{"num_hidden_layers": 8, "num_attention_heads": 10, "num_key_value_heads": 10, "intermediate_size": 1728, "vocab_size": 16678, "norm": "rmsnorm", "rope_fraction": 0.5, "extras": ["some layers without attention", "local attention windows", "shifted keys", "gated attention", "exclusive self-attention", "value embeddings", "hashed n-gram embeddings", "a smear gate", "an embedding shortcut", "learned residual scales", "skips across layers", "capped logits"], "optimizer": "adamw", "decay_fraction": 0.625, "decay_shape": "pow", "final_lr_fraction": 0.0, "train_tokens": 456200000, "dataset": "wikipedia_en"}
Each number is 50 + 15 x the weight over its row's rms, rounded and kept within 0 to 99. Layers, rows and columns count from 0. The size before them is the row's rms in percent of the matrix's.

# down: layer 3 MLP down (transposed), 1728x640, rms 0.0507, rows 997-1025, columns 320-399
# gate: layer 3 MLP gate, 1728x640, rms 0.051, rows 998-1025, columns 320-399
# up: layer 3 MLP up, 1728x640, rms 0.0535, rows 998-1025, columns 320-399
down997 099:28 37 49 51 64 36 27 42 54 31 08 29 69 46 37 67 68 56 21 58 65 50 36 55 61 34 08 29 37 28 43 56 12 31 65 35 75 60 61 70 70 79 50 40 50 36 48 40 39 60 67 73 43 25 29 53 41 78 38 60 43 75 33 42 31 32 55 31 43 35 53 40 55 66 63 63 45 36 21 49
gate998 102:47 47 43 53 44 52 66 19 39 78 61 49 54 29 43 53 63 86 58 72 45 53 55 50 42 60 50 57 40 57 70 65 52 33 56 77 51 22 42 28 57 45 54 55 33 39 76 46 58 58 49 64 56 41 35 50 44 57 86 62 38 58 52 36 51 63 24 27 79 52 39 73 28 83 51 94 59 45 42 57
up998 102:40 10 49 63 37 52 54 21 37 73 54 48 69 43 63 35 70 70 37 69 45 23 32 61 44 54 35 57 39 56 46 62 47 30 36 78 55 53 44 61 21 61 34 34 48 52 71 46 51 63 52 62 39 51 26 67 40 43 64 39 66 64 37 34 72 71 17 15 60 41 59 44 48 88 36 63 67 46 73 68
down998 099:36 39 36 28 44 38 40 24 33 53 65 35 55 31 46 42 62 57 47 49 31 53 22 28 39 41 54 41 47 48 37 40 28 62 46 55 57 69 60 69 41 39 34 45 68 42 78 46 44 56 36 83 52 55 41 74 48 19 56 53 45 83 34 64 60 49 49 54 46 48 45 39 35 50 60 55 54 59 53 53
gate999 096:52 48 29 40 64 64 37 56 85 46 37 16 50 41 61 34 74 58 65 53 60 89 84 32 51 50 70 55 30 76 57 33 54 30 51 39 35 55 37 72 61 42 53 55 63 46 70 32 56 30 60 37 44 56 57 40 71 53 29 51 48 52 51 33 70 60 33 45 39 50 72 50 67 36 34 54 61 59 35 40
up999 097:63 54 59 34 69 25 43 43 85 52 47 52 28 71 58 63 76 63 49 35 49 36 73 33 54 33 39 36 53 24 59 31 52 30 33 60 45 67 41 39 46 49 55 56 50 55 45 48 32 41 69 15 52 71 30 39 70 67 44 33 43 33 44 24 47 54 41 40 65 32 62 64 60 58 55 37 54 70 62 72
down999 097:45 51 50 28 68 18 64 41 47 61 67 74 52 59 80 51 59 50 39 42 47 10 56 24 56 73 47 55 57 45 51 34 69 12 53 28 58 46 39 75 41 63 59 57 51 24 43 43 53 27 51 65 58 60 61 64 64 54 63 42 40 36 58 42 54 70 43 49 48 23 59 57 50 50 44 55 46 89 59 74
gate1000 097:58 40 56 51 60 58 49 64 59 66 53 35 45 46 09 36 35 58 62 31 66 64 47 51 61 59 44 47 58 31 77 46 75 46 57 63 49 48 27 34 45 65 41 36 49 33 45 44 34 49 68 43 49 38 58 13 27 38 47 25 79 32 48 37 75 55 38 67 38 43 70 43 59 49 42 35 42 56 53 45
up1000 094:18 54 70 51 35 62 62 71 73 39 50 51 64 64 29 39 72 45 46 46 69 18 76 48 84 46 41 66 51 46 32 55 49 50 28 54 52 63 53 67 23 55 28 51 82 56 48 23 42 60 29 49 63 59 34 81 76 45 48 74 47 70 59 59 72 74 83 57 42 45 60 69 60 40 15 37 55 44 39 63
down1000 094:52 40 69 58 60 51 55 60 58 42 30 29 47 44 45 32 71 40 55 49 59 61 78 56 43 34 54 49 47 63 50 36 73 49 60 83 52 39 43 55 57 84 44 56 67 26 68 62 79 62 54 65 32 65 56 31 41 25 36 60 50 54 34 42 56 65 31 80 11 42 60 60 55 48 56 59 51 52 58 66
gate1001 098:25 58 40 52 62 47 45 30 08 50 69 42 65 52 24 63 41 49 61 60 50 51 56 55 51 38 45 38 30 53 42 45 54 45 66 54 33 38 37 31 46 41 43 53 29 34 46 58 57 44 67 60 30 65 78 56 70 51 55 62 43 41 32 41 72 75 49 52 69 67 54 43 55 44 51 62 44 71 48 30
up1001 097:65 40 39 35 50 68 38 63 45 33 74 43 64 35 37 37 34 31 58 55 57 61 38 46 57 33 65 55 43 66 61 66 69 52 71 63 32 58 19 66 36 71 36 50 28 41 57 51 55 46 45 25 32 82 50 48 48 44 32 49 66 22 54 68 80 63 73 58 66 46 45 36 69 31 33 84 69 51 57 35
down1001 091:47 37 78 41 58 56 62 62 51 42 32 32 29 47 48 83 43 55 33 60 52 47 46 49 60 35 61 61 26 43 55 32 56 50 35 31 48 47 59 32 72 43 65 37 48 52 68 39 49 60 56 77 63 36 48 55 49 77 52 54 42 49 35 41 40 44 61 49 43 52 63 50 36 54 60 45 60 45 50 68
gate1002 093:59 33 39 45 62 56 40 57 56 60 32 45 36 23 47 52 35 64 45 29 54 40 45 58 50 62 50 35 26 47 53 72 30 57 39 37 49 53 56 31 48 56 39 30 56 63 34 33 55 51 54 32 54 32 82 57 28 59 55 28 77 39 65 70 60 71 46 51 62 24 32 40 76 79 40 39 31 40 40 53
up1002 094:80 58 26 39 45 39 74 46 37 30 34 59 44 60 59 42 80 29 60 70 47 62 48 83 74 15 69 42 56 53 28 52 64 36 38 79 68 70 32 53 09 67 73 64 77 48 52 67 40 62 60 23 52 36 60 63 43 53 36 56 51 68 13 52 46 57 41 36 44 44 74 59 51 49 41 28 58 46 40 43
down1002 096:59 49 66 73 74 43 62 47 61 66 77 67 59 44 47 40 50 34 32 62 24 66 86 39 73 41 44 55 65 34 70 30 36 85 37 53 51 80 52 52 64 53 68 59 50 79 55 64 52 71 38 42 30 64 50 57 54 35 38 56 48 48 69 59 35 45 60 34 42 65 40 77 83 60 53 35 49 54 49 44
gate1003 100:53 55 37 60 44 43 66 53 52 64 23 48 50 69 62 55 45 73 77 47 40 23 65 53 47 80 44 49 40 45 53 30 80 67 28 29 54 56 19 43 70 62 41 25 49 48 39 58 48 48 10 22 35 51 60 32 44 32 48 38 55 64 58 47 64 55 36 50 59 41 47 61 39 30 21 72 59 65 54 57
up1003 097:56 52 66 51 51 67 53 38 53 25 45 60 45 35 68 60 59 45 47 53 39 47 42 48 58 13 63 50 68 44 55 59 57 58 89 22 49 57 55 46 84 60 60 58 40 67 11 67 43 51 39 38 66 71 37 76 34 38 57 38 62 39 53 78 64 64 82 50 72 46 47 40 65 47 42 49 66 31 54 23
down1003 097:46 63 15 29 52 54 26 35 58 49 53 61 35 49 36 86 87 61 78 48 38 68 50 69 55 70 44 52 48 46 62 66 78 60 70 70 63 25 44 71 59 45 32 50 59 58 44 35 51 40 31 42 46 37 70 37 75 48 46 45 57 44 51 36 70 53 48 33 54 50 72 55 66 43 48 30 53 43 36 42
gate1004 102:24 53 41 45 62 57 60 53 78 62 77 51 54 49 31 49 30 40 38 46 46 50 88 40 67 60 62 51 51 45 46 38 55 23 74 68 69 50 67 50 50 50 26 65 22 00 78 65 52 46 76 36 26 57 47 49 43 51 48 48 54 40 59 59 57 17 44 62 42 50 51 39 45 36 70 69 36 63 42 40
up1004 103:62 63 08 54 55 51 23 79 42 40 25 34 78 77 58 60 56 67 48 58 34 27 71 38 39 11 21 54 19 50 31 35 34 40 32 71 35 62 37 63 38 38 20 27 55 44 39 47 52 38 53 68 85 62 40 39 54 36 94 46 58 73 39 34 43 61 46 71 49 45 51 51 30 43 44 43 55 51 58 55
down1004 102:52 38 50 68 46 56 48 69 73 38 34 43 56 42 39 52 40 68 59 64 59 52 37 31 09 41 49 37 74 47 40 47 66 47 23 49 53 49 66 55 45 70 20 72 46 62 52 60 57 38 44 22 45 35 37 50 46 52 46 25 45 57 16 37 70 78 49 76 49 64 45 65 54 55 48 38 35 62 54 51
gate1005 096:41 59 64 30 37 44 00 42 50 68 73 42 47 54 30 63 45 71 29 37 60 51 50 55 49 42 40 48 50 58 31 86 41 71 47 62 40 39 37 30 68 31 56 49 33 55 28 60 48 29 37 68 44 52 65 51 83 54 65 54 58 74 31 29 43 36 69 39 72 29 58 43 72 20 29 71 31 48 46 40
up1005 099:40 44 52 46 45 81 52 34 50 29 70 53 54 40 78 59 19 63 50 16 36 71 49 52 44 74 68 51 73 35 26 44 53 36 34 24 41 56 52 46 46 58 33 32 46 57 26 57 60 47 70 60 66 30 51 56 41 30 57 48 51 66 54 75 34 41 55 64 51 42 37 16 60 64 42 37 68 60 27 36
down1005 101:23 27 67 42 40 50 41 46 64 38 58 54 78 42 42 50 47 39 38 28 36 44 32 79 46 49 67 36 34 39 63 81 63 26 55 40 43 64 48 51 45 53 42 67 52 57 45 40 74 73 09 38 51 49 59 79 27 38 50 46 43 11 59 57 73 48 22 72 20 55 40 40 76 31 59 41 46 44 40 32
gate1006 107:58 51 53 54 62 44 62 61 71 57 66 55 42 77 41 34 61 62 63 44 67 42 44 48 67 70 32 35 49 41 44 59 65 67 37 23 38 42 55 54 53 28 53 68 62 38 33 53 42 54 31 77 54 51 39 45 50 94 59 64 50 49 74 41 61 25 43 46 57 55 45 16 33 52 50 53 28 42 43 47
up1006 102:44 33 45 66 32 36 42 57 64 53 56 53 32 50 69 47 34 39 36 64 72 46 50 76 25 51 47 50 55 37 39 49 55 36 76 43 61 68 67 55 28 65 56 52 24 28 29 33 48 67 48 65 53 44 40 52 38 80 47 30 53 53 59 59 53 42 32 58 48 48 60 52 40 42 38 46 49 46 59 62
down1006 099:54 56 58 57 38 49 68 42 68 27 30 45 50 64 74 60 62 77 73 59 70 77 44 28 35 60 46 32 49 41 30 65 48 66 60 53 55 64 46 40 85 35 66 47 29 35 81 44 56 39 72 63 46 34 34 33 30 70 53 60 35 47 63 42 57 58 27 78 55 58 48 55 54 62 35 46 69 60 56 41
gate1007 099:49 67 45 21 40 34 85 61 26 70 54 17 38 46 50 36 12 61 52 21 56 29 38 34 55 67 59 45 44 66 48 49 52 46 58 46 81 64 43 57 68 52 51 61 45 50 33 44 14 55 45 40 55 48 45 49 49 59 43 71 37 40 59 48 27 53 51 28 53 42 52 66 51 26 51 60 58 65 46 32
up1007 099:82 50 53 65 55 27 33 44 57 51 30 41 60 80 60 40 52 83 42 72 52 65 64 31 53 00 58 33 36 23 50 57 46 66 62 25 24 74 31 35 46 59 49 45 38 81 38 41 37 27 56 37 74 24 61 47 56 68 68 51 55 54 42 66 58 71 29 56 49 38 54 61 56 64 45 51 33 47 64 45
down1007 101:24 48 59 65 62 31 33 29 48 59 42 46 94 41 51 65 62 48 50 60 70 54 59 64 45 81 74 57 48 48 54 37 48 80 56 63 45 34 52 48 45 73 48 41 58 85 71 58 81 52 47 53 11 51 54 33 81 28 24 53 74 36 31 45 52 54 52 44 42 78 60 60 65 82 60 44 70 56 25 69
gate1008 106:52 83 49 80 31 26 56 68 15 57 35 58 65 37 57 29 40 56 45 42 45 42 70 70 68 65 70 38 40 37 63 54 34 12 33 18 23 57 48 53 18 79 71 69 61 40 42 39 56 77 60 29 38 53 81 53 47 54 34 44 37 57 67 36 45 62 49 44 56 59 66 36 72 58 54 42 66 56 62 48
up1008 105:73 42 52 27 62 49 77 31 56 34 31 49 37 52 47 62 66 38 66 73 53 64 63 82 58 78 51 51 63 68 39 16 47 51 50 56 48 68 58 49 40 49 38 45 69 58 53 33 55 68 60 50 43 50 55 44 46 08 30 49 34 31 63 48 28 41 25 39 45 40 56 48 80 56 72 39 49 29 31 77
down1008 107:54 55 48 70 70 50 34 51 15 51 40 56 49 61 52 53 57 48 61 26 47 39 60 71 40 35 19 56 47 26 59 59 35 35 39 41 44 33 52 56 37 56 72 84 64 63 33 54 29 56 49 43 56 66 40 48 62 68 50 59 48 42 48 41 45 62 31 49 66 62 49 81 65 50 60 09 62 44 60 52
gate1009 107:47 63 41 23 49 55 39 31 64 58 57 48 43 45 38 37 70 57 99 64 66 67 79 77 62 95 58 69 58 47 78 26 62 36 26 66 54 03 32 29 55 43 50 27 47 40 54 61 87 50 89 44 53 43 47 33 42 68 66 67 73 43 63 31 26 54 55 43 51 66 45 26 78 35 54 25 38 40 41 42
up1009 105:17 40 57 49 42 45 49 39 57 44 70 64 47 55 56 51 77 56 61 28 13 43 74 52 59 41 45 53 68 79 68 51 80 40 50 63 65 57 48 88 43 45 19 39 50 57 16 38 64 47 73 23 53 66 52 52 73 42 42 49 18 55 77 69 46 27 39 50 57 59 36 49 51 46 30 46 27 52 68 18
down1009 105:50 52 38 54 50 47 44 44 19 49 39 40 31 58 22 44 67 64 59 41 46 57 53 35 49 84 31 56 31 52 65 74 54 46 32 46 49 27 48 22 32 24 42 45 38 48 00 38 47 37 47 49 63 32 55 09 38 64 34 69 38 35 51 54 68 38 19 59 65 56 68 27 83 50 53 46 49 53 26 53
gate1010 099:74 69 57 84 49 63 47 95 44 54 56 67 67 33 62 77 61 53 48 26 41 39 58 33 55 38 74 70 65 36 83 57 16 50 44 40 57 63 72 38 44 34 40 62 54 29 62 55 36 69 63 33 51 68 68 49 49 55 54 30 70 49 63 73 43 34 41 69 45 46 32 38 35 47 68 69 40 46 39 81
up1010 099:17 38 55 56 49 34 43 54 44 32 59 45 78 33 54 35 50 39 58 43 80 38 56 55 34 08 91 70 30 15 78 22 53 82 66 52 81 34 41 54 22 59 60 43 36 44 54 70 54 38 54 37 56 33 69 42 53 50 71 38 48 62 10 47 70 29 51 66 63 25 22 60 26 73 56 63 70 68 67 63
down1010 101:45 45 37 50 62 60 37 39 74 34 39 42 46 53 77 35 51 40 50 27 40 62 48 50 48 47 30 46 60 44 50 28 35 48 34 76 39 94 62 57 27 28 63 56 43 47 48 53 71 55 29 38 63 48 55 48 34 31 28 55 56 71 36 39 69 38 66 54 39 33 49 48 56 78 24 63 77 48 52 41
gate1011 100:29 44 56 30 47 29 65 53 50 68 55 49 42 68 72 40 72 57 61 48 59 68 62 79 21 33 40 21 55 75 59 48 45 34 62 73 30 43 66 43 82 17 65 58 68 50 21 69 39 63 44 51 21 43 62 25 45 59 53 60 59 44 42 50 61 69 61 39 52 58 57 51 42 33 49 65 71 13 38 19
up1011 103:71 59 68 54 54 57 35 58 52 56 44 61 41 36 68 37 38 71 42 64 51 52 55 47 14 61 80 62 55 56 54 35 51 46 55 66 55 59 67 53 55 55 67 58 48 71 49 73 61 51 42 73 40 60 38 70 70 63 49 39 37 55 59 61 19 36 63 57 45 27 35 40 35 69 43 72 62 29 40 38
down1011 102:66 57 40 41 57 54 61 28 38 43 59 45 67 50 58 53 58 63 34 60 46 23 38 60 49 44 48 63 70 72 65 74 79 29 51 62 45 64 41 58 55 60 37 70 36 61 52 64 34 64 50 42 33 70 55 89 29 22 37 61 32 76 46 73 40 62 63 68 32 72 49 49 47 43 50 48 52 46 37 34
gate1012 099:34 33 44 48 19 23 40 45 61 61 95 50 57 37 64 57 65 76 62 57 61 63 35 14 20 36 66 79 50 50 83 70 62 46 55 57 69 83 25 48 62 30 43 62 28 70 34 49 39 62 39 53 41 38 52 35 36 37 57 29 55 30 66 65 52 41 49 52 67 66 59 41 53 64 49 50 63 37 45 35
up1012 101:63 43 39 38 36 70 49 61 54 66 55 45 44 70 45 50 38 49 60 71 55 19 61 49 53 66 17 59 30 70 51 27 39 52 32 59 12 82 31 76 51 41 33 31 54 64 57 47 35 60 33 63 47 39 16 85 45 45 22 75 18 35 33 22 61 82 30 70 60 29 67 53 48 62 40 47 56 60 68 30
down1012 102:75 57 29 61 60 77 50 39 45 69 20 38 32 61 32 26 47 39 22 45 66 51 56 67 39 28 48 76 48 60 46 41 25 56 47 52 52 25 76 18 63 48 77 35 54 35 74 77 44 52 63 61 53 25 35 55 48 61 65 80 46 73 45 59 27 46 53 55 20 30 69 69 34 56 59 60 40 43 52 48
gate1013 096:52 35 64 57 74 76 56 60 59 61 49 73 40 53 55 46 36 50 47 68 60 59 73 52 59 69 56 74 67 35 48 57 49 35 54 46 26 54 55 22 58 58 36 37 41 49 53 49 37 60 63 42 47 50 45 51 13 42 68 41 70 74 47 33 45 37 51 54 55 55 74 48 38 50 46 45 68 58 91 48
up1013 097:53 36 56 47 52 18 59 53 44 63 60 51 46 17 47 48 62 39 60 61 55 54 40 53 56 60 35 68 80 33 58 51 52 16 46 32 14 59 61 40 30 47 45 63 52 69 38 28 30 45 55 62 53 46 46 56 41 32 93 40 56 46 70 30 69 53 69 45 54 45 56 47 66 28 58 62 64 78 78 55
down1013 099:44 57 90 36 41 74 44 48 52 43 40 66 57 34 64 50 28 56 43 46 41 43 38 26 45 25 75 40 23 81 60 66 39 50 85 54 81 62 70 49 73 61 58 33 43 67 23 47 64 42 58 59 42 75 50 37 46 46 43 40 62 51 25 57 28 53 42 60 27 41 34 36 44 39 46 55 28 50 45 29
gate1014 107:57 40 56 47 71 51 23 45 46 42 37 65 49 83 70 75 94 34 43 48 72 60 67 44 39 53 61 40 66 68 28 44 46 86 62 43 81 33 49 17 57 54 57 36 42 64 88 61 54 43 62 45 67 36 22 62 69 32 43 38 63 58 28 60 52 38 45 63 67 48 25 72 51 58 63 34 59 33 70 58
up1014 098:46 35 44 37 39 50 33 54 47 21 40 41 27 61 27 44 81 50 61 51 71 60 61 58 53 77 39 41 50 72 20 50 52 76 63 20 95 16 26 37 49 64 53 50 15 24 51 42 51 51 78 69 76 31 48 36 56 49 32 48 44 61 25 32 50 44 54 48 78 67 42 66 55 45 64 27 39 29 71 39
down1014 102:32 58 43 79 74 65 57 66 64 65 55 60 64 49 51 44 24 71 38 60 30 28 36 27 49 44 50 44 54 63 61 48 49 27 52 56 03 79 47 71 38 26 35 67 87 39 52 70 69 44 38 45 26 68 53 36 47 30 56 39 75 39 70 59 51 54 32 65 27 34 44 32 55 61 37 71 55 43 27 44
gate1015 105:37 47 69 44 21 52 72 43 57 28 77 53 33 53 47 43 36 61 65 58 36 53 49 44 49 56 61 41 70 46 28 62 77 45 44 59 15 41 42 32 35 57 74 43 72 53 62 69 43 33 41 50 26 64 67 67 53 42 33 45 52 68 70 47 56 38 17 57 52 47 57 31 53 30 71 54 44 26 25 38
up1015 102:76 60 54 77 53 35 38 45 56 63 63 75 43 62 52 71 73 72 43 47 19 52 37 56 47 53 29 12 44 21 24 53 47 36 41 74 07 76 73 66 47 55 52 45 58 54 53 53 35 21 43 56 54 53 41 42 50 60 60 51 76 10 32 31 63 63 69 47 61 42 68 51 46 45 31 68 50 31 62 51
down1015 104:37 55 42 55 56 69 67 26 68 37 45 46 72 36 77 64 56 65 51 50 53 23 45 65 55 26 44 59 36 58 45 80 81 51 36 57 73 09 58 85 42 25 71 58 59 47 67 46 61 49 77 57 30 40 56 48 49 58 21 93 56 51 58 31 11 40 85 60 38 24 50 31 42 55 55 24 61 39 70 81
gate1016 101:46 77 39 67 51 61 30 53 49 31 76 57 37 51 28 51 36 78 48 56 47 65 34 45 39 33 65 53 35 29 72 38 29 71 48 60 49 70 54 63 61 66 90 38 59 47 57 50 62 11 38 57 37 46 52 40 55 78 56 26 43 55 52 52 53 54 50 39 47 49 81 57 50 47 44 55 40 70 50 45
up1016 098:60 56 51 57 87 60 40 26 51 36 54 40 49 78 78 70 47 45 60 59 56 35 65 73 43 35 60 45 36 55 59 56 42 57 57 54 63 41 64 54 67 43 69 56 74 48 37 47 26 48 37 53 59 69 63 46 59 35 33 34 57 52 27 26 39 44 72 47 55 39 32 25 48 30 87 68 56 49 55 65
down1016 102:56 88 41 31 71 34 51 58 53 40 43 65 58 50 31 39 32 63 21 36 58 55 31 72 38 31 20 25 40 44 53 45 72 02 36 56 50 47 51 77 63 62 20 70 36 66 52 38 65 46 46 43 64 58 35 58 58 29 50 74 53 49 30 68 55 39 75 87 41 61 34 59 55 43 49 54 55 45 27 41
gate1017 104:57 39 16 56 18 89 68 47 40 52 59 49 69 63 43 53 66 50 55 44 40 43 52 66 57 62 59 33 78 46 63 69 57 53 69 71 29 63 56 37 33 48 40 53 61 55 69 42 60 82 64 44 40 22 53 59 78 36 88 36 43 60 40 66 23 51 39 44 58 61 58 54 46 29 44 62 46 69 62 47
up1017 101:39 49 26 44 46 29 38 67 62 42 62 46 37 49 36 47 65 45 69 32 31 23 26 58 52 49 35 55 35 52 79 34 54 55 23 47 42 49 28 70 59 47 30 63 63 58 51 65 48 40 55 55 56 46 45 60 59 42 30 80 67 47 63 42 66 52 76 25 59 65 47 56 58 62 40 36 66 71 54 62
down1017 102:70 55 57 24 59 51 65 45 47 50 42 53 60 39 66 76 59 63 59 32 24 53 77 57 57 36 36 56 07 62 48 39 51 62 64 52 59 39 68 51 39 39 48 65 57 49 54 45 36 76 47 66 43 60 60 38 49 68 43 51 13 51 37 38 41 72 67 26 51 60 50 25 43 50 71 52 72 49 48 24
gate1018 101:41 63 21 52 79 60 32 47 35 51 51 64 69 37 34 46 52 59 64 55 47 20 70 72 51 22 37 39 51 47 64 64 38 70 59 50 69 40 73 38 60 74 50 74 65 41 37 35 34 60 67 46 51 69 39 25 68 68 20 19 16 59 48 58 87 45 60 30 34 57 66 39 40 64 49 82 60 53 42 57
up1018 098:54 65 32 43 63 46 52 66 44 63 57 75 57 66 42 34 56 37 71 63 43 32 55 49 54 48 33 57 44 50 65 46 28 83 72 62 55 48 58 29 52 86 76 57 62 78 67 28 41 29 68 34 50 61 29 48 53 50 37 47 62 58 39 57 56 67 53 34 41 58 15 62 49 49 49 62 51 69 66 39
down1018 099:60 44 57 48 61 81 48 67 58 35 38 58 28 49 39 48 44 68 48 48 71 40 68 79 51 32 44 63 51 25 66 59 38 46 58 34 61 61 23 20 57 37 37 59 46 77 66 80 46 66 60 59 72 53 47 47 47 19 50 58 35 44 52 46 23 60 32 56 51 53 25 43 18 47 61 15 64 54 55 44
gate1019 107:63 58 38 56 34 34 35 30 56 43 68 60 65 50 67 61 40 77 43 44 54 49 69 39 54 39 58 70 30 68 65 51 30 57 60 76 55 56 60 53 58 42 66 63 46 46 56 65 73 56 64 45 57 58 53 67 77 63 64 18 63 66 38 45 56 56 36 77 57 27 31 51 18 73 60 37 60 40 62 30
up1019 103:55 53 49 48 43 50 61 38 86 28 45 68 32 65 23 45 69 32 52 45 47 41 78 62 72 87 40 28 60 47 17 52 55 59 22 31 45 60 53 74 12 24 21 39 34 35 45 39 42 41 27 35 69 47 37 33 24 45 45 49 41 33 43 28 49 39 47 28 46 68 49 61 47 56 38 38 55 99 36 53
down1019 101:37 32 65 60 37 66 25 49 52 42 64 40 47 59 62 67 30 51 30 62 60 54 40 37 27 44 48 63 45 32 64 72 37 65 26 70 41 63 51 28 66 66 59 56 72 73 49 55 53 32 41 59 52 63 57 50 66 46 66 56 46 59 66 39 29 54 51 38 67 61 74 55 32 79 56 49 45 44 57 56
gate1020 101:87 63 65 58 72 48 45 50 44 51 21 52 64 33 42 74 55 79 49 58 48 83 61 43 41 29 38 36 66 24 58 48 60 53 32 19 32 77 50 34 35 65 37 55 67 53 46 31 23 44 35 60 63 45 56 45 46 66 56 39 53 64 68 30 35 53 69 32 44 53 51 46 43 47 36 59 50 65 45 66
up1020 100:34 89 62 53 52 49 43 30 65 50 41 63 54 37 78 79 51 58 42 23 67 49 39 45 62 99 80 54 43 75 69 59 39 54 57 52 60 62 49 53 65 70 63 71 15 24 28 45 58 60 49 37 32 47 74 46 37 20 62 34 52 57 50 64 64 70 41 62 44 50 55 52 79 56 78 49 53 54 58 49
down1020 102:40 60 31 62 70 52 46 51 68 61 40 55 43 53 62 60 61 51 60 47 42 51 57 19 57 45 55 66 66 49 36 59 54 40 45 38 26 08 57 25 65 54 87 44 42 18 44 33 18 42 24 39 59 42 72 65 59 44 47 52 43 76 48 17 46 47 62 52 77 50 56 51 46 50 66 42 56 50 56 24
gate1021 101:39 53 60 70 29 68 55 65 58 49 66 59 66 64 72 31 29 61 51 61 74 50 77 50 25 56 53 48 66 43 49 45 56 79 64 53 41 50 59 44 64 56 45 62 65 40 51 40 77 71 29 39 61 42 65 66 64 57 60 29 45 47 60 79 48 40 42 72 53 35 15 64 54 32 61 41 36 42 32 52
up1021 103:25 48 26 24 38 44 46 61 38 72 43 39 77 56 60 54 53 35 51 42 62 63 53 56 34 49 61 32 43 46 66 33 34 71 64 73 36 51 79 52 59 77 75 15 74 44 31 64 47 49 58 47 61 58 72 50 45 27 34 34 42 59 58 87 48 72 28 38 58 42 31 65 42 27 46 44 59 46 30 38
down1021 104:53 48 46 45 58 60 57 51 44 71 24 51 29 42 53 60 65 73 42 34 45 51 52 63 61 65 56 25 47 80 56 37 63 58 45 49 67 66 29 36 30 32 60 49 26 50 60 69 52 61 60 60 43 58 62 58 16 59 51 53 67 27 42 46 67 63 36 66 58 36 24 75 65 36 29 71 73 30 49 59
gate1022 099:29 44 43 59 31 56 58 32 31 39 73 44 55 57 60 33 19 52 35 29 45 71 73 36 58 33 36 44 37 49 62 31 56 42 72 50 61 60 55 45 70 31 31 51 65 36 60 71 55 46 66 26 45 36 65 43 33 51 77 40 31 71 46 10 71 29 27 71 59 56 45 57 46 60 61 42 45 52 47 31
up1022 098:37 28 57 52 66 32 28 23 65 60 58 16 24 58 50 39 48 72 37 59 38 55 62 56 46 78 14 48 34 39 55 35 41 48 57 59 50 79 59 49 36 43 44 31 66 62 27 41 30 54 46 56 59 57 41 59 30 76 56 47 52 64 11 50 57 48 20 45 34 28 45 56 48 40 50 61 37 53 65 57
down1022 101:37 49 22 43 32 79 57 68 65 59 25 62 35 73 59 55 41 67 47 34 46 56 63 59 73 57 66 51 37 65 60 62 47 33 61 56 73 68 03 34 59 44 68 47 48 64 36 44 37 41 59 52 30 58 32 55 52 33 52 53 66 33 45 52 63 46 45 49 64 24 40 29 63 57 28 47 60 57 50 35
gate1023 101:38 60 84 31 48 44 66 27 78 62 30 15 35 48 59 53 50 44 52 52 54 62 39 62 55 70 66 59 25 62 67 59 57 78 55 52 17 55 65 24 61 50 60 52 48 63 34 44 47 59 51 71 50 62 38 63 55 52 78 49 69 32 47 53 89 60 58 53 66 34 50 36 76 38 59 61 68 35 62 36
up1023 100:76 33 46 74 55 55 43 45 42 33 57 48 21 36 78 53 62 34 45 66 64 43 48 44 35 40 34 49 64 84 59 32 45 51 80 33 38 40 70 30 46 55 74 81 72 83 60 50 37 47 50 39 30 45 50 69 53 53 30 44 51 52 54 26 43 78 63 52 37 36 68 72 29 56 56 74 52 49 48 61
down1023 099:54 62 40 44 29 63 61 57 48 22 56 54 48 45 64 58 56 74 51 43 38 56 58 37 36 49 40 62 53 62 66 43 40 61 60 50 55 21 63 57 42 49 38 55 57 55 36 69 63 55 57 56 40 90 64 52 59 49 73 46 59 37 66 51 44 76 55 52 28 49 54 72 61 24 46 57 48 34 57 59
gate1024 102:06 39 60 29 15 74 64 59 37 60 32 41 47 43 51 50 38 89 73 51 76 47 76 46 62 69 76 85 38 44 45 73 40 33 40 53 61 33 39 23 52 30 54 50 28 57 37 41 57 52 64 38 67 42 36 44 67 52 37 52 20 58 15 39 47 31 58 37 48 58 50 52 50 33 33 39 16 28 61 55
up1024 102:31 68 51 62 47 45 62 29 47 80 53 39 36 33 38 67 34 59 76 50 53 59 74 51 78 81 52 62 65 65 22 58 45 62 30 59 45 53 40 53 49 50 37 46 59 61 49 45 43 75 45 67 72 35 27 57 75 66 53 35 20 55 47 32 39 51 35 61 50 47 58 31 56 40 38 54 71 55 45 35
down1024 098:42 71 51 43 69 25 63 66 66 45 56 80 37 50 36 35 84 62 55 54 52 40 58 22 60 48 49 54 51 32 38 53 77 63 58 46 59 60 52 94 50 37 56 54 52 47 42 84 64 61 75 57 71 61 53 46 30 33 46 46 69 10 49 44 56 40 52 45 61 65 26 46 43 57 77 34 48 44 57 47
gate1025 100:51 61 22 45 72 37 51 54 79 34 49 64 59 74 53 69 66 46 70 45 69 59 58 39 90 56 50 36 43 25 33 43 49 32 36 62 60 49 68 59 61 43 34 46 35 47 42 40 73 13 39 33 79 46 44 59 55 82 34 45 37 17 52 40 15 40 73 63 28 62 37 16 33 46 47 82 47 53 41 51
up1025 102:35 47 51 46 63 36 55 53 45 57 65 74 62 75 28 52 29 41 67 40 43 45 40 41 48 47 58 38 69 50 80 41 64 47 42 10 36 61 64 34 23 63 56 64 35 58 26 61 37 58 52 60 62 36 42 60 28 51 59 56 61 23 48 79 46 41 52 63 35 53 16 40 58 44 32 61 56 68 29 32
down1025 102:42 46 82 76 41 30 68 60 43 39 60 35 54 49 57 73 58 63 47 56 48 74 36 36 67 52 22 74 48 35 44 54 49 47 66 46 52 51 58 39 71 47 90 29 75 85 45 40 75 30 52 41 55 56 47 50 38 50 81 62 53 56 84 49 57 59 48 48 29 48 24 38 60 55 47 46 38 19 52 48